Weights of a small transformer language model: rotary positions, 134M tokens.
Each number is 50 + 10 x the weight over the matrix's rms, rounded and kept within 0 to 99. Layers, rows and columns count from 0.

# layer 3 attention value, 32x224, rms 0.0921, rows 0-31, columns 112-167
42 68 46 53 63 44 52 47 56 43 45 32 47 51 38 59 53 48 60 31 36 38 58 52 37 68 41 60 42 50 70 49 64 46 54 63 45 51 50 63 41 50 66 29 50 38 49 53 40 32 51 39 35 57 56 47
42 49 43 71 43 43 45 59 56 61 58 51 54 58 57 36 66 40 55 54 58 56 34 53 39 57 50 44 43 53 60 75 58 51 65 47 56 58 60 41 54 47 47 45 60 59 59 56 46 53 38 57 53 57 53 40
40 61 60 33 30 43 65 38 57 62 46 44 45 46 37 53 59 47 40 43 44 28 54 55 48 29 53 50 48 40 48 33 69 40 38 50 54 51 52 55 33 57 27 48 57 38 52 43 39 41 63 70 21 46 44 61
58 55 48 41 45 51 52 48 47 54 62 41 52 30 45 46 67 51 43 46 39 49 63 65 53 61 56 52 52 50 54 45 31 60 53 59 45 51 58 58 58 59 44 47 53 48 64 62 52 78 35 51 58 52 47 33
41 40 67 46 49 38 48 46 58 42 49 48 43 43 46 43 58 67 54 57 75 58 54 75 45 47 35 52 60 55 54 32 58 41 69 42 64 50 41 56 47 45 47 46 37 51 39 73 43 44 50 50 68 48 55 58
36 31 39 44 60 46 54 55 59 57 48 43 42 53 53 53 44 37 34 65 56 53 38 50 44 57 46 44 47 63 44 62 43 48 61 66 63 55 65 61 67 72 55 66 57 32 51 61 52 65 59 51 40 50 46 45
50 52 49 54 48 55 67 62 49 43 53 41 53 59 55 49 43 54 56 60 42 53 51 44 57 44 50 68 64 60 43 63 52 44 58 63 49 55 56 59 61 52 42 57 44 45 39 37 44 50 54 67 38 52 65 20
58 48 51 38 37 51 54 63 43 55 57 41 44 38 43 57 46 58 50 38 54 49 49 60 40 47 42 37 45 62 64 33 40 47 57 61 56 66 32 79 65 51 38 61 44 58 52 26 49 31 46 35 44 40 53 38
56 43 49 40 53 42 61 61 39 43 58 63 42 58 43 56 33 52 60 44 30 53 53 54 60 42 62 48 60 68 42 70 50 44 51 56 46 48 51 36 21 44 36 37 53 68 53 42 45 59 50 51 55 57 51 48
58 40 62 49 62 46 63 55 47 55 29 55 57 36 32 47 40 49 54 56 42 55 54 46 31 60 47 48 55 57 28 62 35 51 49 46 47 59 67 42 63 51 45 59 48 41 55 64 46 53 54 46 51 39 55 46
45 64 72 54 36 43 45 33 43 62 80 68 62 70 47 39 58 47 56 50 53 59 36 59 59 62 43 68 59 51 37 53 44 55 43 66 47 49 46 55 47 36 54 53 55 42 50 59 53 65 58 45 66 47 51 31
49 38 41 42 40 42 45 49 48 56 52 53 53 57 62 48 43 47 46 46 55 61 41 41 55 43 65 66 66 66 59 49 53 52 56 64 57 64 32 60 55 46 55 55 66 46 50 42 51 53 65 58 47 46 52 62
44 37 71 50 58 49 52 41 76 52 54 58 54 43 60 30 52 53 54 50 53 54 39 39 58 38 44 63 49 38 40 46 65 46 52 40 54 41 38 45 49 64 40 46 63 57 52 34 50 40 37 53 45 57 55 40
53 49 74 49 64 34 29 48 57 39 66 70 60 50 40 66 49 46 58 65 56 40 58 54 59 53 39 44 60 52 55 62 45 35 32 44 46 38 51 60 65 30 28 42 43 63 41 57 69 60 49 47 37 43 61 55
53 71 64 52 45 66 73 53 18 56 42 48 49 41 51 58 40 40 38 41 61 65 59 51 33 53 56 50 30 41 37 44 64 28 55 39 64 31 57 53 44 59 52 75 45 67 43 55 53 48 63 41 56 74 54 61
56 45 41 54 44 43 70 53 43 43 47 59 56 61 69 46 67 52 66 33 35 52 55 65 38 60 47 33 57 57 34 41 43 49 49 46 32 42 44 63 57 44 48 38 41 48 65 56 54 41 40 54 54 53 62 63
43 51 49 49 43 48 59 57 60 42 34 55 57 51 47 67 42 65 47 47 33 50 58 42 70 36 57 49 54 46 31 55 45 55 49 64 58 57 61 52 51 70 51 52 53 38 60 38 52 58 55 41 62 52 53 66
23 35 48 44 52 62 61 53 44 52 54 52 36 47 41 23 60 51 46 60 40 36 51 51 54 53 64 45 45 50 60 38 42 63 55 40 52 50 49 42 54 44 33 59 57 57 59 44 64 53 71 58 38 43 59 33
40 63 56 38 45 58 38 34 63 52 52 59 45 39 43 50 49 45 53 46 56 26 58 51 41 57 43 63 43 56 58 49 36 63 76 47 65 54 42 44 52 52 46 36 53 53 58 76 45 59 49 58 61 53 39 68
58 51 57 65 41 51 46 36 62 46 37 68 37 58 57 65 50 44 62 38 33 49 58 54 69 45 47 57 67 36 46 49 65 48 43 47 38 38 35 57 44 59 40 36 47 55 53 45 55 43 33 47 43 34 37 55
47 55 46 57 41 49 47 60 57 71 56 53 59 48 59 41 36 34 36 69 59 53 39 63 51 37 48 50 55 41 39 57 55 56 43 44 60 14 74 47 42 41 62 52 45 33 60 57 52 53 56 39 59 40 74 39
49 46 48 43 59 59 47 82 50 24 43 54 40 41 51 58 46 42 49 63 47 57 50 55 44 35 52 72 47 64 53 29 50 53 37 36 63 56 73 45 45 61 40 46 61 62 48 59 51 59 43 36 59 43 50 57
58 47 58 48 55 77 46 50 49 40 63 52 45 55 53 53 68 58 63 44 60 32 59 44 45 50 46 45 49 52 49 66 69 54 45 61 50 65 68 32 61 41 47 44 43 63 43 56 63 55 43 61 65 36 62 76
45 63 72 48 59 53 46 42 58 39 49 49 25 36 58 51 61 68 40 51 53 36 38 55 39 61 48 57 54 49 65 42 53 38 45 53 31 59 45 47 52 54 40 51 47 49 65 70 65 52 41 55 56 48 58 61
49 71 69 42 43 60 45 49 21 50 77 38 48 46 47 45 48 48 70 59 49 49 44 52 52 40 40 56 49 32 47 62 73 39 83 50 49 49 37 58 54 70 58 43 54 36 57 49 38 62 55 42 33 45 36 52
51 51 49 49 43 37 58 50 46 38 59 60 46 49 57 37 43 46 48 46 60 65 69 49 41 57 46 85 66 35 58 57 58 38 29 52 39 61 48 42 49 62 62 74 64 56 60 53 56 55 59 66 48 59 52 38
48 64 51 43 57 49 52 41 54 54 50 57 54 30 62 71 53 49 52 67 47 40 50 46 34 66 47 45 41 65 46 38 43 63 41 39 57 44 55 71 33 42 70 47 87 54 28 44 50 53 66 56 60 41 62 50
35 50 50 29 42 45 52 65 44 45 49 37 55 52 26 48 66 33 67 45 59 43 60 60 59 43 47 53 53 61 40 57 49 73 63 53 46 43 55 44 57 52 68 66 62 50 58 59 63 43 48 34 38 51 35 45
46 47 48 36 49 50 39 62 62 48 60 60 39 58 62 43 45 44 36 59 31 23 40 61 56 66 46 44 51 52 55 60 32 35 61 41 36 56 50 45 49 50 60 41 64 43 34 47 42 47 40 56 69 34 45 47
32 49 42 49 48 42 41 42 65 61 51 62 50 48 53 54 48 52 50 63 63 44 51 52 63 45 56 65 62 36 56 38 49 69 57 49 43 51 39 49 57 42 57 49 46 41 60 61 53 39 50 40 50 41 56 55
57 40 50 62 40 61 64 40 47 70 45 50 61 61 50 39 52 65 45 54 46 47 49 58 59 48 56 46 72 41 50 44 58 57 55 53 47 70 50 69 60 47 52 46 30 45 49 46 45 55 59 45 45 49 72 73
46 54 22 53 58 48 27 61 48 54 58 49 43 55 40 41 42 53 57 42 31 72 55 42 66 35 43 53 41 52 70 38 54 32 30 27 51 60 52 54 63 34 54 44 47 44 44 63 49 52 38 74 54 61 39 37